Each number is 50 + 12 x the weight over its row's rms, rounded and kept within 0 to 99. Layers, rows and columns count from 0. The size before them is the row's rms in percent of the matrix's.

# k: layer 8 attention key, 128x96, rms 0.278, rows 87-122, columns 0-95
# q: layer 8 attention query, 128x96, rms 0.28, rows 88-123, columns 0-95
k87 122:57 57 53 52 44 48 42 44 43 69 45 27 54 50 29 33 59 43 47 48 53 60 57 74 54 58 58 75 66 47 51 47 47 42 77 54 51 59 47 55 35 35 70 58 54 53 47 63 52 20 39 51 37 32 44 40 60 48 57 55 78 71 43 27 31 51 43 32 48 61 42 48 45 56 53 57 34 81 68 46 50 44 48 54 54 58 48 56 46 36 67 57 26 53 51 29
q88 118:57 51 43 57 59 42 64 53 57 49 34 46 46 53 34 55 58 45 60 68 42 58 49 51 58 45 52 68 64 47 33 49 39 42 61 32 61 57 66 22 34 79 20 48 54 38 50 51 29 43 40 40 47 72 65 32 58 87 51 38 65 39 48 49 50 57 39 42 58 40 55 43 58 71 55 58 40 80 43 33 52 39 47 63 56 45 37 35 44 58 46 54 49 49 41 44
k88 115:63 47 55 75 34 49 61 46 58 44 46 47 58 46 59 61 50 38 74 63 41 41 54 58 55 47 48 36 60 61 39 54 44 30 52 29 52 51 50 20 47 63 49 49 60 50 68 38 29 44 31 49 76 74 56 52 71 72 48 36 61 36 42 50 72 53 45 35 64 31 45 33 48 58 53 60 55 60 62 43 45 40 43 49 45 22 54 32 44 71 55 61 51 42 58 42
q89 111:40 72 56 58 44 38 43 53 58 34 64 61 49 58 48 45 42 53 44 49 47 51 50 59 52 39 30 43 42 59 55 41 46 49 47 72 81 55 63 45 42 38 58 48 35 50 51 11 40 42 53 43 65 55 52 60 45 52 64 51 41 73 63 54 57 53 69 39 69 64 35 46 57 49 46 49 44 65 64 36 61 68 54 44 35 46 42 57 61 36 52 30 22 71 23 66
k89 115:53 62 40 37 41 39 50 65 60 29 64 48 49 50 55 43 53 43 40 77 39 41 61 66 44 49 58 44 41 58 45 44 67 36 51 69 68 51 41 57 54 49 55 48 26 61 59 18 33 50 34 66 53 52 23 42 76 39 63 43 51 52 35 56 34 50 60 50 62 54 39 44 50 54 62 50 40 47 65 43 57 68 57 54 47 79 49 39 49 41 58 19 45 52 33 67
q90 115:52 52 47 31 74 58 62 59 52 42 39 39 54 37 56 59 53 32 37 45 64 45 41 67 34 64 51 41 53 70 54 51 40 55 46 46 38 79 61 35 54 37 46 56 41 69 42 40 31 37 56 68 71 24 61 32 46 37 52 55 58 38 59 66 42 55 69 39 45 61 69 63 39 57 56 59 62 51 39 45 52 54 47 61 40 14 39 49 38 57 49 38 71 41 46 50
k90 117:38 32 49 33 55 43 61 50 48 47 45 40 40 35 59 71 49 38 23 58 50 52 51 59 44 56 59 77 51 71 60 56 50 58 33 24 45 76 44 28 44 55 31 52 42 69 35 53 55 53 59 46 49 32 59 31 45 61 60 43 46 56 66 61 55 65 79 50 46 59 43 58 48 65 47 74 49 44 61 42 53 58 40 36 28 38 64 45 33 53 44 36 61 39 48 42
q91 120:58 43 65 31 45 67 52 42 57 42 54 43 45 45 64 47 67 46 31 49 46 55 69 70 40 49 65 33 36 69 42 62 47 42 28 56 66 57 56 60 28 38 44 37 45 53 40 44 57 50 42 38 51 44 38 54 70 39 52 71 77 39 65 49 67 58 60 47 39 57 29 13 69 30 40 59 38 49 46 67 46 39 60 55 43 57 52 54 33 61 51 59 54 51 48 62
k91 119:65 47 64 22 34 56 63 50 42 33 38 37 61 46 33 41 72 41 26 53 40 45 63 49 38 51 50 57 46 53 49 57 49 59 39 75 53 68 27 53 44 50 62 41 43 42 53 50 63 70 52 52 27 57 50 57 60 57 68 61 72 50 54 53 47 44 62 59 48 53 46 28 61 50 52 48 54 53 39 57 19 44 55 49 49 67 41 52 49 78 40 67 45 19 37 56
q92 113:60 38 56 56 46 59 64 53 63 48 44 39 38 42 49 41 46 42 56 55 54 56 42 55 18 58 42 61 27 68 42 40 46 59 59 45 46 47 35 55 64 41 67 32 43 52 56 80 52 61 53 45 51 59 52 68 48 56 52 56 49 62 63 43 59 54 48 46 46 53 26 62 55 49 51 50 44 41 41 78 33 77 51 47 84 34 24 46 41 31 71 39 48 33 32 56
k92 114:68 49 51 55 31 59 53 21 75 52 37 46 54 45 29 70 53 46 67 41 35 52 41 61 34 49 49 49 41 47 65 46 73 59 67 45 45 54 35 37 73 40 52 42 37 57 47 58 42 62 68 56 45 62 45 42 32 44 42 63 32 54 50 46 51 56 46 60 48 57 34 52 61 45 54 66 32 39 40 63 41 78 53 63 69 57 62 59 39 23 65 66 50 42 44 32
q93 115:63 75 54 31 64 43 60 68 42 49 43 39 43 38 63 40 53 67 48 72 32 56 77 65 51 44 40 22 40 54 42 61 39 38 42 53 53 58 57 44 60 40 53 51 55 55 67 35 34 50 48 41 58 61 81 58 48 56 52 50 50 51 57 46 49 22 44 47 48 45 30 31 54 46 45 64 56 47 59 40 42 72 36 53 29 65 60 36 53 50 44 64 46 22 60 45
k93 115:62 57 35 19 50 30 45 54 38 45 53 71 51 60 39 26 49 65 45 54 42 43 64 66 46 38 36 63 66 62 43 59 65 40 44 43 47 63 42 40 52 54 55 71 40 52 57 37 34 41 48 68 51 73 55 79 50 41 53 69 38 56 69 71 43 40 34 34 42 36 34 39 46 39 48 62 71 46 56 46 40 50 48 35 47 61 52 54 42 44 58 58 52 25 46 60
q94 112:46 46 41 67 49 36 34 51 66 55 37 41 60 30 38 68 59 31 55 64 65 66 62 62 54 53 57 56 50 46 47 30 43 59 38 67 47 69 50 60 37 34 23 78 78 57 39 64 49 54 42 26 55 49 42 52 42 63 74 61 57 38 44 27 50 40 36 50 45 37 47 38 64 55 37 48 48 41 57 36 47 52 40 65 68 44 57 57 56 57 43 50 63 61 36 61
k94 111:53 65 53 75 60 49 33 64 64 45 47 48 57 37 53 75 59 34 46 48 38 65 63 57 59 46 63 53 33 56 45 54 51 60 29 56 34 70 38 45 36 39 22 68 49 49 50 62 49 38 23 34 57 60 43 63 47 58 65 78 45 46 59 37 47 38 37 45 41 46 66 36 56 41 47 37 69 47 51 48 25 51 46 53 68 42 31 49 47 51 61 69 64 57 43 40
q95 117:68 58 68 56 57 49 59 56 24 57 70 38 53 39 26 61 50 49 42 35 52 60 61 63 51 45 47 45 61 54 56 52 46 72 54 23 64 55 59 40 31 62 74 53 52 59 56 68 34 56 59 44 58 61 50 50 51 55 62 48 49 50 43 46 55 68 34 39 54 50 25 71 35 49 41 56 63 45 52 38 23 38 43 32 27 59 26 69 52 54 38 59 58 44 34 52
k95 115:52 38 60 73 43 40 34 67 36 44 61 38 56 40 43 60 41 62 43 42 46 55 26 56 47 52 60 26 30 65 59 51 60 65 78 30 59 67 62 40 45 60 68 70 44 70 56 51 39 37 61 51 40 74 50 51 72 59 52 57 45 36 55 61 54 43 58 40 37 59 38 57 37 54 62 60 40 39 41 54 26 28 44 42 34 58 44 47 47 44 53 45 34 43 41 67
q96 124:49 29 55 32 71 35 30 61 55 42 72 88 50 46 49 42 55 49 46 45 44 65 35 53 45 61 36 55 27 41 26 46 51 43 50 57 32 40 42 49 40 55 54 56 49 35 53 60 61 67 13 48 47 33 49 54 48 55 57 49 58 42 65 41 69 42 61 42 55 33 52 59 57 50 44 48 67 62 83 54 57 39 50 48 53 62 50 63 53 55 50 51 45 43 71 38
k96 117:48 60 55 48 57 19 43 46 39 46 52 64 47 56 49 32 51 47 57 42 45 62 44 47 46 55 47 49 35 62 53 51 50 49 50 64 50 32 47 43 77 49 55 43 40 27 74 73 62 78 29 61 68 32 44 52 43 48 56 40 57 39 65 26 50 50 56 54 38 42 59 45 55 72 67 43 55 69 54 56 22 29 31 22 50 54 64 57 61 45 52 54 56 58 57 42
q97 119:37 61 47 42 53 52 52 48 55 50 61 58 58 53 28 37 72 27 48 77 53 49 51 66 35 42 54 53 54 56 42 61 55 32 34 44 56 32 50 50 77 58 63 26 78 48 50 74 36 30 38 30 46 59 43 71 47 48 51 55 32 46 42 46 34 36 43 44 43 60 58 64 43 55 52 53 53 67 47 41 42 49 57 65 45 47 41 53 72 74 44 36 71 39 45 44
k97 121:47 67 34 45 62 33 42 29 57 45 41 52 54 50 41 63 62 34 41 57 55 54 37 70 48 43 53 40 51 56 50 26 33 28 41 27 48 63 44 73 60 47 53 32 70 53 62 61 31 52 40 63 44 78 46 64 46 42 49 59 43 35 37 61 50 56 42 48 37 72 54 80 36 58 72 55 41 75 60 48 53 41 56 53 57 43 40 47 50 41 44 67 68 46 45 44
q98 104:48 46 53 59 52 35 28 70 57 67 40 31 65 60 48 40 54 62 33 32 36 52 60 41 48 52 48 43 29 40 52 28 57 59 61 54 62 42 48 51 31 66 62 54 66 47 58 49 44 68 42 56 44 58 63 79 46 51 55 42 39 61 35 66 33 62 61 62 61 56 34 50 58 52 60 54 30 23 47 42 61 27 41 41 52 47 48 52 62 65 63 36 72 49 55 28
k98 103:48 42 39 73 41 66 25 57 51 51 48 55 42 60 45 51 47 84 33 40 26 46 52 51 37 49 62 46 22 58 52 41 47 39 52 59 60 41 51 36 58 71 59 44 60 40 51 61 43 41 47 51 57 48 69 72 59 58 39 33 23 60 39 60 44 55 43 59 63 47 52 64 72 51 72 27 31 50 35 48 58 47 63 58 48 49 45 65 40 47 60 58 52 62 46 27
q99 112:63 33 66 67 51 51 45 44 50 40 67 38 66 44 53 54 60 30 66 48 40 54 63 64 53 51 32 55 52 42 52 66 60 49 53 65 52 47 44 44 35 55 24 40 45 61 33 51 55 72 76 58 26 60 50 59 37 39 48 49 63 41 52 15 28 68 54 49 55 36 27 59 31 55 55 48 46 49 42 76 52 40 51 56 51 40 41 60 46 47 63 55 74 50 38 55
k99 114:51 43 64 74 39 64 46 62 47 44 66 43 51 22 59 69 65 30 55 49 35 56 39 46 61 47 33 58 43 52 65 42 59 59 57 52 70 43 40 36 41 33 37 43 48 64 58 61 41 66 69 46 28 53 45 69 45 40 24 49 52 51 61 56 40 53 42 52 60 40 42 61 36 67 52 31 44 44 38 65 31 41 56 75 42 25 41 62 52 68 56 59 46 47 60 37
q100 122:63 55 44 36 21 49 35 63 60 57 58 35 68 49 68 35 67 43 67 52 43 30 54 41 38 35 59 49 58 51 57 42 48 38 46 58 24 72 45 58 64 58 48 37 42 62 41 54 55 36 48 51 64 48 37 45 52 86 48 45 56 61 41 65 35 48 44 46 69 36 55 63 57 31 47 60 30 55 41 46 62 36 57 44 50 39 23 51 66 52 68 71 50 50 48 51
k100 121:52 51 60 23 41 48 34 37 73 42 67 27 47 53 71 51 66 55 70 33 30 14 51 66 46 37 48 58 63 41 39 47 48 48 45 43 41 57 50 73 60 65 34 44 40 57 43 48 45 65 45 52 50 45 46 53 71 80 48 41 53 67 57 43 56 46 43 51 61 63 57 66 59 54 40 41 28 40 42 47 53 58 51 46 34 33 46 47 69 53 68 58 48 45 49 67
q101 116:49 30 51 56 42 51 39 45 39 59 49 56 71 50 51 52 49 51 60 47 33 50 46 42 51 72 55 59 51 80 61 62 48 26 63 57 26 51 61 36 63 24 66 62 54 46 53 63 31 44 68 61 57 26 38 59 40 42 49 53 37 69 37 69 36 44 61 54 48 38 50 28 52 39 35 57 54 45 67 58 66 57 31 85 50 62 45 46 41 50 35 48 48 43 55 45
k101 116:47 41 42 41 52 26 41 29 50 35 56 44 59 61 57 62 59 50 55 38 60 57 57 29 34 41 46 76 54 58 56 40 53 45 47 57 28 53 55 61 79 31 54 82 57 58 47 73 58 45 47 47 56 52 33 46 40 38 56 54 38 67 48 70 37 38 73 49 71 50 51 38 51 52 40 47 53 53 46 65 68 39 46 63 50 42 59 26 70 48 24 48 58 46 59 45
q102 125:48 47 63 47 64 56 46 77 56 56 47 40 48 48 39 50 68 56 56 51 51 58 47 42 37 08 55 51 67 71 49 62 38 53 49 59 12 60 51 63 46 56 59 39 37 53 32 45 60 72 52 48 54 55 59 60 50 51 46 21 49 30 42 79 56 50 38 45 51 61 44 33 63 46 59 59 62 48 28 56 51 56 64 56 34 37 58 47 41 43 48 30 58 54 40 39
k102 130:54 44 38 44 40 62 46 71 61 37 49 59 51 60 21 48 67 63 53 40 56 63 55 68 53 31 48 30 61 55 46 51 38 51 42 56 22 57 55 45 44 58 55 56 36 36 35 37 54 52 68 56 41 40 53 46 50 53 35 28 57 60 56 75 64 35 58 48 35 65 32 46 60 83 57 46 62 43 47 50 49 71 70 57 35 27 68 53 46 50 52 48 57 55 40 31
q103 123:44 50 67 51 55 49 60 70 46 42 51 47 67 54 50 26 44 41 59 58 52 48 60 38 53 37 45 57 49 32 34 44 32 60 44 43 44 69 44 45 63 56 66 53 39 88 50 53 40 44 45 44 32 34 27 60 41 27 48 53 51 61 41 52 75 48 57 72 60 54 49 44 45 71 26 42 42 61 31 45 46 75 35 43 54 37 55 70 34 57 57 56 64 55 55 64
k103 125:62 44 74 48 72 40 45 50 39 53 62 20 78 53 57 37 47 42 44 66 53 42 36 60 56 39 43 49 35 38 29 64 44 53 44 33 50 67 42 48 52 44 64 45 37 45 44 56 23 45 43 58 41 35 42 52 45 51 32 80 53 62 43 59 73 70 65 65 54 61 37 44 64 66 27 40 44 50 51 54 51 64 45 51 64 55 56 44 44 33 53 41 58 56 44 30
q104 103:37 40 38 51 53 55 28 66 48 48 44 48 62 49 55 60 49 56 60 38 25 58 61 54 57 52 76 41 53 41 32 50 52 40 72 55 60 42 33 47 49 61 56 37 60 31 58 46 54 23 65 60 46 48 59 39 33 47 66 57 59 44 47 60 39 47 70 43 43 66 36 66 50 44 35 46 35 55 44 57 34 46 64 32 28 45 48 75 44 58 82 50 75 57 34 47
k104 110:39 38 48 45 50 55 39 39 52 45 63 40 53 41 50 51 29 60 43 51 46 59 48 47 53 77 84 60 78 49 33 29 37 42 62 68 71 40 40 62 50 36 69 56 33 53 56 41 29 48 51 51 39 42 68 40 57 59 49 39 44 47 51 64 39 64 56 44 56 56 57 70 52 57 35 35 35 51 45 72 42 40 52 39 41 63 42 60 46 65 69 65 48 46 34 26
q105 110:49 44 53 44 46 63 60 54 69 70 52 38 27 49 39 56 52 35 46 34 64 54 44 68 59 56 43 43 35 25 78 56 58 52 35 67 46 50 34 46 46 42 58 63 34 56 48 31 62 46 58 53 50 51 36 58 76 33 39 41 55 56 36 53 54 66 51 62 55 48 32 53 43 46 57 58 34 60 30 28 44 58 64 50 65 63 53 31 37 87 45 50 47 49 54 34
k105 112:61 35 52 43 46 79 64 58 46 54 28 37 46 67 63 53 59 39 48 51 62 41 31 54 66 58 48 39 28 25 77 60 41 48 35 59 34 53 53 48 46 72 63 51 64 54 51 43 49 53 59 49 39 59 34 56 66 35 43 44 62 58 38 39 11 61 60 68 46 43 34 46 52 49 47 43 36 64 75 47 31 59 54 41 64 50 53 58 41 58 44 44 50 62 51 43
q106 113:39 78 46 47 59 55 68 38 42 17 25 52 39 33 50 44 56 50 38 35 54 58 50 53 58 39 52 76 54 49 47 57 37 31 55 54 45 44 24 58 54 53 34 34 66 53 73 42 38 46 60 46 66 47 62 49 45 28 57 48 45 84 51 63 40 56 34 44 64 50 64 58 52 46 38 60 52 33 44 46 44 58 64 78 51 62 45 47 44 55 37 62 51 58 43 60
k106 113:47 66 33 57 43 49 69 39 32 32 53 64 47 48 68 43 57 40 36 16 64 51 46 46 59 38 47 63 67 54 43 68 27 65 58 46 66 44 22 54 49 44 58 41 54 80 47 45 35 38 62 57 59 57 37 49 42 66 66 62 33 50 25 48 39 45 51 42 52 59 55 58 59 37 46 73 57 40 60 52 52 63 60 55 62 54 59 56 43 47 42 51 41 53 22 40
q107 112:57 42 47 37 47 51 68 48 52 42 50 44 39 50 47 34 48 58 38 47 64 46 48 53 73 61 46 43 57 40 56 63 65 41 41 49 74 53 60 52 37 52 43 42 77 70 48 41 38 24 45 32 29 66 43 48 50 37 58 51 58 35 34 58 41 56 55 37 66 47 53 57 59 60 58 48 72 39 36 59 51 61 31 51 34 44 61 17 59 26 75 54 59 53 74 56
k107 121:66 42 61 50 48 54 46 41 53 58 48 63 28 40 38 40 56 55 27 69 49 49 36 34 58 60 27 42 53 45 61 71 60 34 51 51 74 61 42 53 62 58 45 40 94 56 33 46 46 22 36 46 43 48 49 63 47 66 49 55 49 40 32 49 48 69 48 41 56 60 70 52 54 58 43 52 60 24 38 54 65 47 42 50 34 33 44 50 39 44 58 46 60 39 62 61
q108 109:54 48 55 35 78 56 38 55 54 57 72 54 58 21 46 44 35 34 35 60 65 52 38 42 43 40 57 61 56 33 45 43 57 60 49 53 59 60 58 54 49 54 33 64 52 54 78 39 48 61 49 62 60 43 66 43 44 55 44 64 42 53 36 42 47 65 35 59 18 66 57 49 47 46 43 57 60 54 36 28 23 52 39 59 53 39 50 53 44 29 67 69 26 60 64 46
k108 115:54 47 64 41 46 61 42 64 43 66 47 41 47 41 56 49 45 47 42 48 51 55 32 44 31 51 63 71 45 37 48 66 47 73 48 40 63 42 58 58 35 60 25 53 22 55 58 43 38 47 54 48 61 53 59 44 38 62 48 64 63 44 33 45 57 62 44 36 29 56 63 21 35 44 49 72 74 56 29 44 49 39 36 58 53 51 80 65 50 38 68 43 52 76 56 54
q109 112:48 61 59 57 62 54 55 43 59 65 43 38 45 42 43 46 29 35 47 54 28 39 62 31 43 42 71 49 43 52 44 59 29 74 61 71 54 50 61 47 60 59 64 58 43 49 27 67 57 42 48 38 63 61 36 24 41 46 45 60 37 61 46 55 57 43 67 54 11 50 39 40 61 44 51 46 47 44 69 42 47 44 79 61 58 41 32 44 52 70 57 64 58 39 55 58
k109 122:31 60 56 40 64 64 71 57 57 41 49 18 61 69 36 39 34 51 55 47 41 39 47 42 43 56 66 66 56 51 46 38 46 79 49 50 47 75 50 47 66 64 64 41 53 47 46 55 36 53 47 21 55 56 51 43 50 53 36 36 35 49 54 48 51 56 54 36 11 48 40 50 57 32 56 41 53 61 59 48 50 44 40 68 51 57 36 41 78 50 56 65 66 37 48 60
q110 125:60 31 53 67 39 54 41 67 51 64 49 51 36 60 54 65 45 47 58 51 63 48 49 50 29 51 53 56 50 44 44 28 31 48 76 47 53 62 79 39 47 64 57 30 44 34 33 59 49 50 50 57 73 39 42 72 30 24 72 56 49 34 50 48 50 52 39 59 54 69 60 50 41 55 42 45 38 19 58 47 56 45 30 47 39 69 59 31 62 53 48 56 50 53 41 65
k110 127:63 41 61 58 51 51 46 41 47 48 54 49 38 48 42 63 33 71 59 64 49 71 45 46 30 31 64 46 46 48 40 32 40 67 62 68 42 38 59 33 57 55 45 44 39 54 35 50 55 38 57 30 56 41 45 82 47 29 77 50 53 60 56 44 59 43 73 50 71 66 62 65 37 55 48 41 43 55 44 29 47 54 34 53 61 58 51 22 40 58 56 50 61 56 24 64
q111 099:34 45 39 37 61 43 20 42 45 39 66 46 66 45 73 51 48 58 31 57 39 54 72 42 55 32 48 41 70 61 41 57 59 48 56 55 47 65 37 58 47 69 39 47 75 24 57 45 52 44 52 65 42 29 48 74 51 35 63 58 43 46 38 47 68 41 54 36 54 53 32 58 34 61 68 54 43 33 49 49 50 60 57 60 48 43 33 64 52 52 60 32 49 75 59 36
k111 100:42 49 45 55 58 26 36 39 22 43 47 56 49 60 52 66 53 27 36 49 36 62 56 41 32 66 64 66 68 56 42 43 39 41 66 62 69 66 48 75 48 69 54 38 44 26 66 37 49 49 58 52 41 39 40 56 43 48 44 53 50 53 39 56 72 51 46 48 61 59 51 49 61 75 56 34 58 45 42 61 48 64 48 47 56 22 50 71 53 43 60 45 28 71 40 43
q112 110:65 57 55 52 46 72 50 70 61 42 49 70 63 81 56 29 34 54 49 50 47 58 57 75 65 39 56 50 67 61 49 36 32 43 38 65 56 54 58 36 52 57 53 34 53 53 69 66 50 50 37 68 37 37 61 34 53 52 56 53 55 41 28 58 67 61 50 54 38 43 54 52 54 52 38 29 35 56 37 36 27 40 48 48 58 32 60 51 30 49 40 61 47 26 53 32
k112 112:70 31 70 48 54 51 64 64 56 47 37 66 68 82 59 43 49 74 52 52 62 43 38 63 60 36 53 43 48 71 35 37 34 50 39 60 52 50 47 66 41 46 46 35 41 55 56 60 30 51 40 58 59 42 70 17 41 51 53 59 47 63 48 42 54 46 43 56 57 57 41 54 46 49 43 44 55 58 42 58 57 21 37 44 40 36 62 47 20 50 62 62 45 29 34 50
q113 112:38 47 59 47 61 33 63 16 52 46 77 65 38 58 42 62 38 34 52 41 59 49 36 63 47 43 17 41 45 47 52 54 27 43 47 53 44 47 49 46 51 49 58 44 46 38 39 62 47 35 58 44 51 50 50 53 63 50 62 39 53 51 71 67 25 34 41 46 67 54 39 54 63 50 49 66 53 52 59 77 26 42 44 61 40 80 54 61 41 52 48 71 48 64 51 66
k113 113:47 56 50 60 67 46 54 37 58 42 86 41 26 40 39 33 41 31 62 40 59 71 38 55 55 28 21 48 44 57 74 30 33 40 58 51 48 52 40 49 56 55 57 51 49 49 38 47 53 44 68 54 35 52 52 53 77 53 66 54 66 37 42 53 33 29 61 44 48 43 51 45 58 39 57 70 56 55 67 77 34 50 42 41 47 61 58 52 58 58 42 45 54 55 48 67
q114 125:47 33 47 54 60 65 70 71 56 63 77 48 44 44 33 30 59 38 50 44 39 18 60 49 46 50 62 29 47 65 48 65 33 64 58 41 46 26 63 40 36 50 49 59 52 34 65 29 56 57 64 46 48 50 47 43 33 43 41 49 72 59 64 48 38 56 63 45 46 46 53 51 50 57 76 58 40 50 34 41 52 53 30 52 69 37 39 65 56 45 56 68 46 62 40 39
k114 123:49 21 47 33 44 65 74 57 59 57 76 37 45 31 20 41 55 54 50 51 33 32 54 60 36 61 65 45 52 54 69 52 49 51 42 42 61 57 51 26 59 42 60 58 46 56 54 48 56 50 40 55 48 56 52 40 32 42 36 46 70 77 37 38 60 59 58 45 61 37 56 49 38 52 67 58 43 59 58 55 47 43 33 69 58 22 51 60 60 55 54 34 37 72 49 52
q115 121:34 40 60 24 40 48 32 52 47 49 42 54 38 52 44 72 30 38 59 35 31 84 68 65 55 59 40 47 40 83 78 58 56 67 53 44 55 40 71 56 47 41 58 45 57 59 37 45 54 58 38 44 37 59 47 57 41 46 30 57 28 65 40 46 46 55 44 64 39 77 48 32 48 53 49 50 63 57 44 58 53 54 53 50 63 37 36 47 59 43 63 48 54 43 48 60
k115 119:34 55 37 21 32 60 40 60 61 64 37 39 44 64 38 88 38 47 35 55 44 58 62 43 53 49 33 47 49 65 69 49 61 68 56 53 53 46 44 63 52 55 58 48 62 68 48 60 30 29 51 47 28 37 49 42 59 40 36 56 39 51 61 54 48 45 50 75 42 57 31 37 36 51 61 37 62 76 40 70 48 42 64 55 52 50 43 31 63 49 45 53 40 52 63 53
q116 118:54 37 56 30 41 48 58 50 36 39 53 63 58 63 44 41 46 54 51 65 31 42 43 57 48 51 41 28 63 49 44 42 51 60 45 42 56 57 44 71 47 84 50 79 59 47 47 43 37 58 69 54 44 44 61 64 50 52 45 55 37 51 46 55 43 58 53 48 54 43 77 25 60 40 54 70 35 48 60 66 46 63 30 38 35 65 34 58 41 58 32 54 66 72 33 23
k116 116:51 49 51 39 49 34 41 50 14 30 65 54 56 29 32 35 43 52 45 53 60 39 50 52 46 30 48 36 44 62 50 50 56 42 60 44 50 67 49 63 28 66 55 79 59 33 63 59 61 56 58 33 51 49 69 45 49 52 28 54 45 54 38 49 67 36 51 59 70 27 62 40 42 41 72 44 34 51 72 63 58 52 51 50 38 61 56 50 50 57 56 68 42 72 42 43
q117 114:43 37 46 39 74 49 25 37 48 26 37 46 43 62 47 56 43 52 37 51 35 60 30 56 60 41 52 64 54 32 57 66 32 50 63 62 50 36 30 63 52 69 59 64 59 53 48 36 44 40 53 26 51 47 59 60 43 50 63 47 60 24 43 64 78 61 63 66 43 34 42 42 81 50 61 55 48 40 61 62 47 53 55 61 57 34 59 45 39 64 64 39 46 38 57 54
k117 117:54 47 53 42 68 62 56 44 40 23 42 46 32 58 41 46 60 53 48 59 60 56 48 43 64 61 60 75 42 59 56 64 26 48 74 63 49 48 44 45 53 61 57 47 52 42 55 33 44 51 46 28 54 34 32 56 44 60 46 38 26 44 44 35 64 54 47 44 34 41 51 43 86 66 61 51 67 21 63 72 51 42 62 51 56 37 44 43 51 64 51 76 48 47 45 35
q118 099:43 77 46 51 46 50 57 54 55 29 56 64 20 44 52 48 41 23 67 60 73 63 57 58 48 58 43 50 47 23 66 37 50 67 46 64 52 36 28 59 59 64 49 57 47 63 50 54 26 51 57 65 75 42 40 48 37 37 54 53 49 43 48 59 63 66 81 47 44 28 58 38 48 31 74 54 55 54 45 60 31 39 45 47 43 46 52 49 43 46 51 44 36 51 46 59
k118 093:73 56 62 46 57 60 64 63 54 35 58 47 40 38 61 47 45 44 75 54 68 49 52 44 54 51 49 63 52 34 77 62 59 38 46 50 46 41 48 67 25 64 49 43 52 64 54 58 49 55 63 31 55 28 21 31 44 36 72 49 30 34 31 61 56 61 63 55 38 31 45 47 60 52 63 52 60 50 54 34 35 38 59 53 47 59 55 52 40 29 59 43 45 51 23 36
q119 108:51 33 61 58 48 65 57 38 51 39 60 46 54 45 26 52 47 54 37 40 57 36 54 49 61 25 44 39 44 62 38 41 55 44 66 43 43 45 64 57 53 35 51 53 48 77 56 61 58 47 31 47 72 29 40 43 44 82 54 51 51 46 67 41 44 46 50 38 56 50 74 60 50 64 52 56 35 55 84 49 62 70 41 45 43 41 37 47 46 65 33 27 78 51 52 57
k119 106:43 31 70 49 36 40 49 39 41 26 46 63 51 39 36 68 48 33 45 52 53 50 65 54 49 39 55 35 19 63 43 34 54 46 64 29 48 59 64 47 62 45 57 52 37 66 25 67 66 56 28 60 66 44 55 49 47 62 47 53 45 51 58 36 54 51 40 40 42 63 44 53 52 44 65 54 41 44 74 54 52 64 35 46 37 69 38 54 66 67 37 48 78 63 62 51
q120 118:39 64 63 50 69 59 29 56 51 48 37 64 59 54 28 46 67 47 51 78 50 24 45 60 40 42 46 49 66 37 58 57 56 46 74 60 56 52 61 61 48 26 48 48 37 58 42 54 43 54 46 32 29 55 45 44 38 41 58 62 54 53 53 43 70 60 41 32 54 61 67 53 52 37 60 39 60 29 54 51 36 52 68 32 37 35 30 33 60 56 32 57 50 72 43 62
k120 120:33 65 66 57 64 52 55 62 44 34 33 76 51 33 34 46 79 44 36 68 44 46 53 57 60 46 56 46 59 41 70 52 38 43 64 61 55 45 54 40 43 58 45 37 39 58 54 57 34 56 47 48 43 71 45 31 42 54 27 45 59 40 59 56 58 51 55 34 55 73 65 44 43 59 24 47 37 50 62 39 51 41 63 54 48 62 31 27 61 34 42 46 69 65 31 56
q121 114:53 48 61 35 30 63 58 51 55 62 46 42 51 39 57 49 73 57 31 47 29 45 64 29 57 33 49 56 62 61 43 22 68 48 50 58 23 52 53 74 45 57 45 56 47 67 68 24 52 42 36 45 66 53 39 49 65 63 64 48 73 63 56 37 49 62 39 71 47 50 43 33 43 51 31 59 46 48 44 58 39 46 48 69 55 51 65 39 72 57 35 48 43 50 37 44
k121 119:57 40 68 47 27 55 51 46 42 55 34 28 34 61 47 53 69 41 40 34 41 34 69 38 55 36 78 44 62 55 30 48 63 46 59 54 21 52 48 63 56 70 43 54 52 45 45 52 50 52 34 67 65 53 52 65 49 56 62 70 58 50 53 48 47 39 26 63 63 54 44 54 45 44 38 43 72 36 57 36 27 54 45 79 42 60 68 52 51 56 41 45 34 59 48 43
q122 122:37 48 55 64 53 63 58 51 43 56 81 59 58 56 57 49 57 42 49 30 42 60 45 43 47 45 87 35 59 44 43 40 52 40 45 37 56 63 42 44 66 41 52 61 57 55 61 37 50 57 70 57 51 53 43 39 39 53 49 40 37 45 60 48 42 58 34 12 59 64 35 53 81 51 51 44 45 30 64 55 36 36 52 34 57 52 61 53 73 36 38 26 48 52 69 60
k122 120:49 39 44 63 49 67 44 29 48 54 80 69 44 64 49 37 54 51 38 39 44 67 51 41 30 46 78 31 49 23 32 40 46 54 52 53 75 62 49 47 52 39 44 54 47 65 58 46 77 63 57 50 47 36 68 44 53 47 45 54 57 56 42 62 36 45 45 23 41 55 41 45 77 55 52 65 51 49 45 49 49 41 67 41 41 47 23 36 56 40 53 42 50 60 57 70
q123 115:39 55 59 56 67 65 71 61 46 33 49 53 65 46 51 37 51 39 35 47 48 54 56 47 51 48 62 27 59 57 74 43 44 32 74 47 45 34 56 47 44 61 37 55 30 50 40 83 56 30 43 55 47 50 62 37 78 31 52 60 46 51 48 32 56 52 59 52 45 53 38 76 47 51 27 64 47 26 51 65 36 29 33 62 63 47 55 57 46 36 39 53 41 54 46 46